config.yaml
n_layer: 13
d_model: 160
n_head: 5
n_kv_head: 5
head_dim: 32
d_mlp: 448
vocab_size: 1677
activation: "swiglu"
norm: "rmsnorm"
norm_place: "pre"
norm_eps: 1e-06
positions: "rope"
rope_base: 1020.0
rope_fraction: 0.5
qk_norm: true
attn_scale: 0.291
bias: "none"
tie_embeddings: false
parallel_block: false
extras: ["local attention windows", "value residuals", "a smear gate", "learned residual scales", "capped logits"]
init: "normal"
init_std_qkv: 0.0434
init_std_o: 0.0
init_std_up: 0.0434
init_std_down: 0.0
optimizer: "muon_variant"
lr: 0.00414
beta1: 0.95
weight_decay: 0.066
lr_head: 0.00768
warmup_steps: 55
schedule: "cos"
final_lr_fraction: 0.0
batch_tokens: [16384, 32768, 65536]
seq_len: 768
doc_mask: true
train_tokens: 137500000
steps: 3922
dataset: "wikipedia_en"
Each number is 500 + 50 x the weight over its row's rms, rounded and kept within 0 to 999. Layers, rows and columns count from 0. Numbers have three digits each. The size before them is the row's rms in percent of the matrix's.

# layer 3 attention query, 160x160, rms 0.121, rows 0-31, columns 0-79
106:477473370490437490596459498455518423485431578403460531639484520421540440533384513452530474477457509584502484551441485480505411549628598495477507547486507462513439484536593507482526473463533537535451435496605558521508541496546495397494477569
095:502480521465404517379513469447436505552521523589481463464534490428486449440482565495500486480540503468465435547488427341482486412472499496595479435507480464513629459478470523498509476427533524538511561575495431525483455440524511462498458483
093:504458531471520387507516564457482458451505466542479396526601495354497519447411543448450561415481469538454522564446586510441535509590514557585514491461544435496534490527620490525531490465443501491368526593493501572428491431527440507589439476
114:558525493463575468481444461513491514498533491525547429346508467552442445414530556552438467530639458474515512512534477530478540435486458488494489459448513476478558505594459507466500551455479434555524543523468379567446448492551486647428551481
099:474613416456506462509489524392496541479482480495488465422580492501482421414494560501471486523535501476556388490570483537485508564559463539466548459454425420447489485456543546467475525528460463616487465572418402524560507534506519480472542424
100:430542481499471515545502514442449507554555507422400577633445536540500468574435464460556468477349578533554400502488483496433497522475483508443465488420444479451574491391515466581550527521520447558457506545487500500570515461491539531563536512
096:486594505579560493508512534488470574521440509503511517536532550574437437573503535498537538529441469512493519502571550464464399538400549493472523517396530516508548410417527440604508474600569447470420530416564558434547566425490469559540426490
097:639532476532499451476451547507462517501389515509551443374522435488501487527539585537519491474552427492421555390478571490450437555520459454606568491533505467590436444580479455519466571483430475495477555543522420457479494465567602473496495533
092:478537438556473538519561508569492539475636461450487611612496571507498452483407478502526517506401489447490480517525559532480553482496447510456474497504404502401567558443585590505543496589570393548450515535485558431484480566543359568589513439
102:537454693550484449383500487594558585437504558414523519484463583522462597521445519518467490494582472459546567450405480460449516490540585425502507551517476495520452474540444451540550459545539514484531538506552463469399446496503462406502531520
098:548573531495553508378464542556512496509471453494634509424515377492501448490557615545459539486577438479471560376484549407462531486478497556546517502464482552606449503564501461555462501526505595510581542487528449530465502464566491437451450535
106:526574482495449532364548502584480470525576504472433481589545459472528499524357545528499556501524461501526386488417522487440549540579447526491498537545395425506535610508511527421519555451455451593445533586515551542402479579507470559631574541
101:496626456494437501475611537580462457423554479643493522466451584503497433481505522455553525517591486514499554524462503510489437457434523573482495481563534553515469510535546505488397451524473501530490538521565557552443468473474404580416565483
105:559552561520414407627516620506562511522557581426522545512532581514498417460482562511549480391471483437501556489557486545522602433452442405561490527495537505484580476455457507581514421499515603536517452403523450497488515437493499483456474487
107:601539422509487427449557538544438394480411355455513556454469466470491466520458513454507558448592501529523511493560492483496475516442404537506397482492499525521535543528455456475464572516381504560541469539444486573508621446521438439493508617
099:452441533573549481509467498587455526397489547381582455504445535431485497537456501515522502543451507526471400459425511537579499491540476483508471605582548476540436476545465470515401473554431493546548522494494591429511480542512518506504508545
113:524621505488582494473471491527475348475488519500487580506510541450529502548528562565493473562440433588483557550480570510533505542393534550432496501434548517577476505512466465549528493543540521482518453493576511486522430455457566492493440467
100:463614550493539496513440434489534541530460490490521551505456443437519531469463503575471495448558499579532557504419520499483525496420531454563534513526560472492532482496579538507458480510470542447418602449513425603476503488535695475570590574
109:470492609531529442431462517506483485437512444588449496518502504439522531529479431540531516480531526381471489394522483533412516437480460541528576527599479531489441552514523595428397480416583569483510385516525504567504448510532565580482489513
098:539420493545522533534570512451492486516515509470483470488512499419467420487601548482548397491540480445571480482501452444513515494553518362562466471415548553533555514464499422480424538462433536523482534509447476347502534542462527537390482466
108:546489463487371515510550465488524560465518437532618503498565486548564454473486524455511589534498503457648547520482510480479472481541509516466502579594543539494436515416510406452438512489517639483442490473566591563431532489481539470451441417
106:484446531477503535446539468484484425492440511528469598552478504531518465421444588489544570530524525582516516492436494547470513552585563556592521465503504549597468554509524585489510483535630516471456465486480536450431517480503497455472524541
100:559531526422425582427545557533583490589500467498531500479504514474515507456647447457521522467427575588522528492567467363565389437432478555613462443423563534556573554492471491611518519486567556474458577588520463491553483529442529572553497543
113:463492494491563465472505423496456430425454562436478553569515467497508596543536452504500474442503496405489410525470511445469436546453498579384551585507532465523488551528347517445545472482556521494506483481480512374443527484448425418550548553
098:487543434501504464517572535541476525457505550468482440470556484537498483476607510553514503493490397566447493456555535502579438529454573440515486595500478526627486630466504456435552493458599585466558477559496503497541434504516511522463527471
103:490505334480540530480542434542492453370543599540474520491511474503513444500546477500478498445513478533468398439515537582466491585502521616485542461526437420547556586508489468467509494532529429537441473500532556579378544475520557528560524423
105:368417441524475589549446575481442457472510469417593522397520574516482583534510370499464498465491520511502549455475596539582527459496463545500531521500377518534444501523466579420605494434574390478504491545525483518590600527497530504450530493
100:555401515537517405523441454491540478432564489519558492420437611566446517560512547467500458480541509490518526536508482514469491532609463494542482486549553521475521626426549471501510495475533515489513436488598557468557393442424455459540386486
095:535546295553571429498444522536460531417491468457536467514473491501524535483552497545486607406493570459518534554594513558548428521435431431473566570529494444476496475486429506583460533520523503517529516528518542563467549513480435439437457534
089:488394486425490482452459478542549443468527437483457540445434569576471549488479529483470538528499486437495392508496478454450605443580582449514529527558449451426507550477456544472514399430540545498591563525439582473555464516416518428575487532
106:576512515486629514441512422520397525469494516508540523444519521367514479420506401531493535553460522544567401479481523558457543504465458536511393537469458545570534536527464497457491521510629449505506433472480563468509519478532616446563549542
108:461457547392513523539399545505447599537554564539475523520485542482507464440534463497471436538554550514515476519520365589513505385586531455378481521413504423582513545489523557394501499503488427524405543555587558472572478514511497490426444478
# layer 3 attention key, 160x160, rms 0.127, rows 0-31, columns 0-79
084:587520476454482513463589444513507451564516497454485444518520522481487610403465516539470524509537577519518414433427469493384479525464515469424470458528585446575499556556430536490547483450423466427451490546419552436523396500549486502624478366
094:451464648514491546552605490504415523532514446532508486554495496524507500502571578437557493523461535502465542561484449451557520467501532575560541541453532492468573487527574537585544560490537478472539517522513460479500528512539491442479516493
095:506417460521491519499565416453586529513507483457546625491506425533418534468410473528553529474394544484486574527511496482523533558521528531475508447500433534508537466529454520546511529527501461453619563516554448578397562441580501556457506573
101:535497606488552454490435504493540568477443526514454570504531490520451424554466515580486475466522468436466449409534497526505566541585491567536441527538478470496469582487421447520520483589513499528530499474536486533563624564445516476487451527
086:496555519504496554461476460513525559476515609500435487572494491451476531397478526571511604562485479452492480451475562471480498573460507598449534485513538485441465573360489481497544421508594500410537422501619560510457452491530440560516406395
099:433473502517351506486638556494526501506513412515567518547465538542476514499466585488509559466495479492534585561501534542427541420479485465517537485486532510518587506515586528519463510381382513460577533492484548545421469473495465480498482451
084:591524530480510619577548515504534500503461463480563595520459461488411518545515481490444591564452481487484520540522586443606521528412584528511389409450446478514491530538516497506501392527535519478536536515509502521539483414473519555464543459
120:538548436503592551505403458498534500411425549535368494476525536461459497539535499530498533475505500576511405418505488462570507602485541591469481588562552490482517486545462461519509582573488481495478554551568490481570550536444495497554529477
110:458475527526464430373511537571536455577561539454556495443538493450509408532447530501606578435449529482536602468464533478477574454450413491537480454503506492479539469455501536423494445509534495485468482412443477532433472465449553357434507455
086:512547540490486547521497416488482562538484540534434530511495530526411548511483451579471466516587408460559553400502610465469466517543508512461527428476462466537418481504487429482469490570498428546580521593608527620504484501487550533527506528
103:542508553450530469390443467487433417540496534580440514468424627519421518475530506529407490493474512562479434396478555494514517499534536530561513535557470458487473482538486478518502592534542480546471522563533489518589500637568456514478517492
107:464514449472373474456560529555489500535524498472557488492577563429603472499519435501489513500506522461497560607485544518442613541556431518421433550564560610542485495494471518395490425410466493515487513490444569457456503482523570488498567509
110:510548434549539541549457504588505500571492430519475542419485479437541488453475465466555401563463614524547513499593372571464533428536548470527426630443483528452545449467549517488532487461575516485476440580398510539527468473513461553579602518
104:547542445486482531577435581374528488499488469466502433552484526483412581551538501422497501565515572581460543503534465475526507516518509372519546505546489488519476502437550538549341449611550507495474564530471574526579484488456513491420458579
116:526545508453539498488500550477506570630585513479574468476593572496607465498505519434435407549454480441485502432549543561518486545482521480402331473528482455553475539472467507474494487511514608454436432456524567497495458422497492527480464527
109:507478459483446558509494493513491569564466445562530495463564458471409470501472471447551532473491449485411568535498476520469488359486475626512526558532518498587454534494331447495506505461455526549427614593543517607574528490446549508390564574
115:585453403578495453478515492551437531503437539507457410499542552559512444436572504504528529505478455485535453518482464423525428447472605546469532532533461493416546556413503523500439505442646526567481516548595519507453556557579446579524545477
099:552493469502433579447535544521448485455485469415461574445503515504506516483567527455499482529550469521562429479469482448411512557522467617505548445499540533498535393532469497382494507554495548548473453520570596483502493495609642452541530475
106:516515467564498460522428536440438530542430464559488439474506551457469436551472491564527497500581494463471490491544507511435427549630475494579560500561473455448515522488474454414398528551446587371483503447480570504453574532484602473601434472
106:502579558555487531485474553535517518544440538427497519547450532462467491566464515434468523477508473442589443518491517529550550363509504528491463516566486563476497537508498507555442477490579463420515461580546578555546402508476425551543522534
111:407535458476466437533501506429544482592475451664484417469459538476521500626529449510412515481482508529478527539444430463524456526474574567484558547566499456486479389493534485540490458494440413494556438524549445530510501619499486581450546503
099:392522474447420522435528488539549425545519518516575437573546538475497533424578549473537460506449490455513461517543401524468570477527531498463504536462463513439413512489592583372438553524588479431458471504543465524558539524532590503427481491
104:536511521483418506472587536421539576494540523521463496418482529499450538572540542453514572470436423532560473438473423423429495457611527484549554465519410451599526550477571525515471493559509442461540508418483480547491529549408552446523413563
129:480536491429490501505524510564443446559536439460516464509454461482516488565517524398412474462553477524458463494423553560579484568418496450547412510459556472535528541548427488503539504482449499556499480501552478551448474420472574487491435481
105:404508487485394487435577548545545481551532559511420579463539526484514479472542518419491457413498541436443497503476507538451483451477552513483531570516539414492513519643534534512405493458567448514495467448565480517575454554507539542476432539
108:468529502468520376437513521563549565522546515512521546504512551534411412477545535539480500534401570450440490576435529598517419491525508490433371549440485451496501496608525532470482553465512494486456419532477420501482508486537515520417451560
104:521619509483533551471434457513517531498506529443534574476505502424434450504491479455534543449473531473544401474523518568538556450562461570404490510511480437446415552504492459527424434492495442554513416526538548487442492563560592487475509535
120:443532562489533467483458559464453455520438394526501529494478469484490521532483476526507516482496531398498533499414552484503540427428552406517462472454396567554477434456367465606536563512547492524464440508480483471503510504554466567550506525
113:575528506542581526538473501624453615567505430440528547434492487455468366530476436501527495506444507467445489476488473528478395516433440482444539484490607542531506572493440491536530429601427470449449438420515529591527598475449532526442506508
110:476478560451512545480586495446472472509508580532563472472456478430474419370502547523503434465480516484433538600495440462492553563463526461496455475464528509503472498460486509636528414435391455519545453466483474592475546484511547489550506466
109:495424434451450506481568525595504492522592454431544545467565490566590422610539579595508575449511540500519479580529424552490547445502527520561504497507463512616583515486434486519548433551512513500474523485495447487529526499466521537482513519
100:568576438480523483623550535502540416526381493462490510498450548573558556468423473509538495489574510468499593550444474465451486522425431479419361567478453552491540447556468480507543458511465518468401608528544526504542525506496433480526575506
# layer 3 attention value, 160x160, rms 0.141, rows 0-8, columns 0-79
099:509517521552538494423548405452523533443414468449556494548476484526492492536520453422510444488495475503529440433451568513428460543444451540536468394466537531375513499502419441480453454483543475550449497443476548549587518520412385518547502433
094:423452574420397457533519392544523487501571492571450458497485537473517568410380516519559520481508564544533563418483471519523572416443511477513439560522508455442495502458387469511506470551436511609452451501453554496499429479487487534581545561
096:526528493489452489437371513568553558483522460503429494436544611411541443571486551388417504489526543435527524639501556518405464561487554464422515568454524553526478509554473548499548532539492495542464570466489494526560514500458587462581462553
106:548576469592519553483518413496506485463497504465546425544519455491508418523597521418472555535547513598516528485490479550553510555416415481551534548550494443459503499481532406418459534550557546488499485496555530548459516509485548467427440482
096:555450494447388460447564459628528448512468513501525453525556552508485571511394438516382479496475547491513527454477475498553446448447515389498465479367483487492546474549465454479527466408485529572530635448522455450468558481476460533411588448
084:516512460574564541532460389564515493477430550508372521459517543454573509533443442488483495574535498525505482508497511461573479515453485488412446435538439522575558414410452442563577521497536535546499503548542433503472568533461474525480517592
104:431473490541481475504432486561509458496430564628510557529439492498536524440562474489515456447476463471493409456501476459471511508484491477578486499473502402442551516472465556593424464562536504545527497523495527579465476567474460490485498456
090:424473451549534519501551410449503531470406527477411540500495381489451530496453445455439552419495501556487468472590516424549589468408570459403464527478447442470525457472495404550472456513472555548464541420557481491521508440413490494510434468
096:471530510477565449578499526441424518525581508484458495508464500551487540475396509477492449489494446421467538398461443511451581559460492553531463548561564491558463449484496509544454523544572464522408461531538434534544429561523488536600486481
# layer 3 attention output (transposed), 160x160, rms 0.13, rows 0-7, columns 0-79
098:498577495465419573448446510584448462553531552438588416526513527498463483490453473516553464529461457555535565505473584537500551508505510501495577527584426532532469509489509512517446530414510499440479482430516494452504478488562565483574522506
108:466444537482622479522551467421472444510403425404560493561517428498419476565479528586466549481400435453486424422494500472457503472464444499569608512551477505454568567546505501399384505454537427520596473525419424462488590472559425477523524524
100:516526570578515485602433533463504542537465506537505497539536431568486429494474559503542382470615465442380558511486538474581492477489406414464476518523514461488483453490455537493536411483496466520521456457606496450476578449482456460419530532
099:401518482473529447554589525451476528536575438474452471529464493501518477509474554548540450531553441559587575511538464484491526453467563474498578462517556479477492413504564614548488496511501537492451534478538434458553472504477408456505460545
095:503571460460581491547571532538535568473450512465524466522508413482463497528497451475495551466599383517520508407529491559525555548398498462521515448586478487509581482523487480560521601578422525446531529440494494496482435572478418433491647503
092:477556484434507489513445511579478435488464465557477479534456543486499539531562503520487416394550530492481467424547496520517569401499441474519625549461508430571454518482459579405481516566554484504527518495431499484469361539521509461556571488
098:478484606430388460427550520547563546431510443472460576525641549569570604492418519489497458526517536448467487521456497533470537539447464499404478470507530480572448416488541466397475474491545527479501522545471470561456520488507486534516486481
085:552389540578513462569476543496505557550467413495494469563457474540545473463544584461539507497502487459493599455450443489537482481510528530583453499445480479462482456533434519469461483390553465400478482430491534446533460430409495564498490470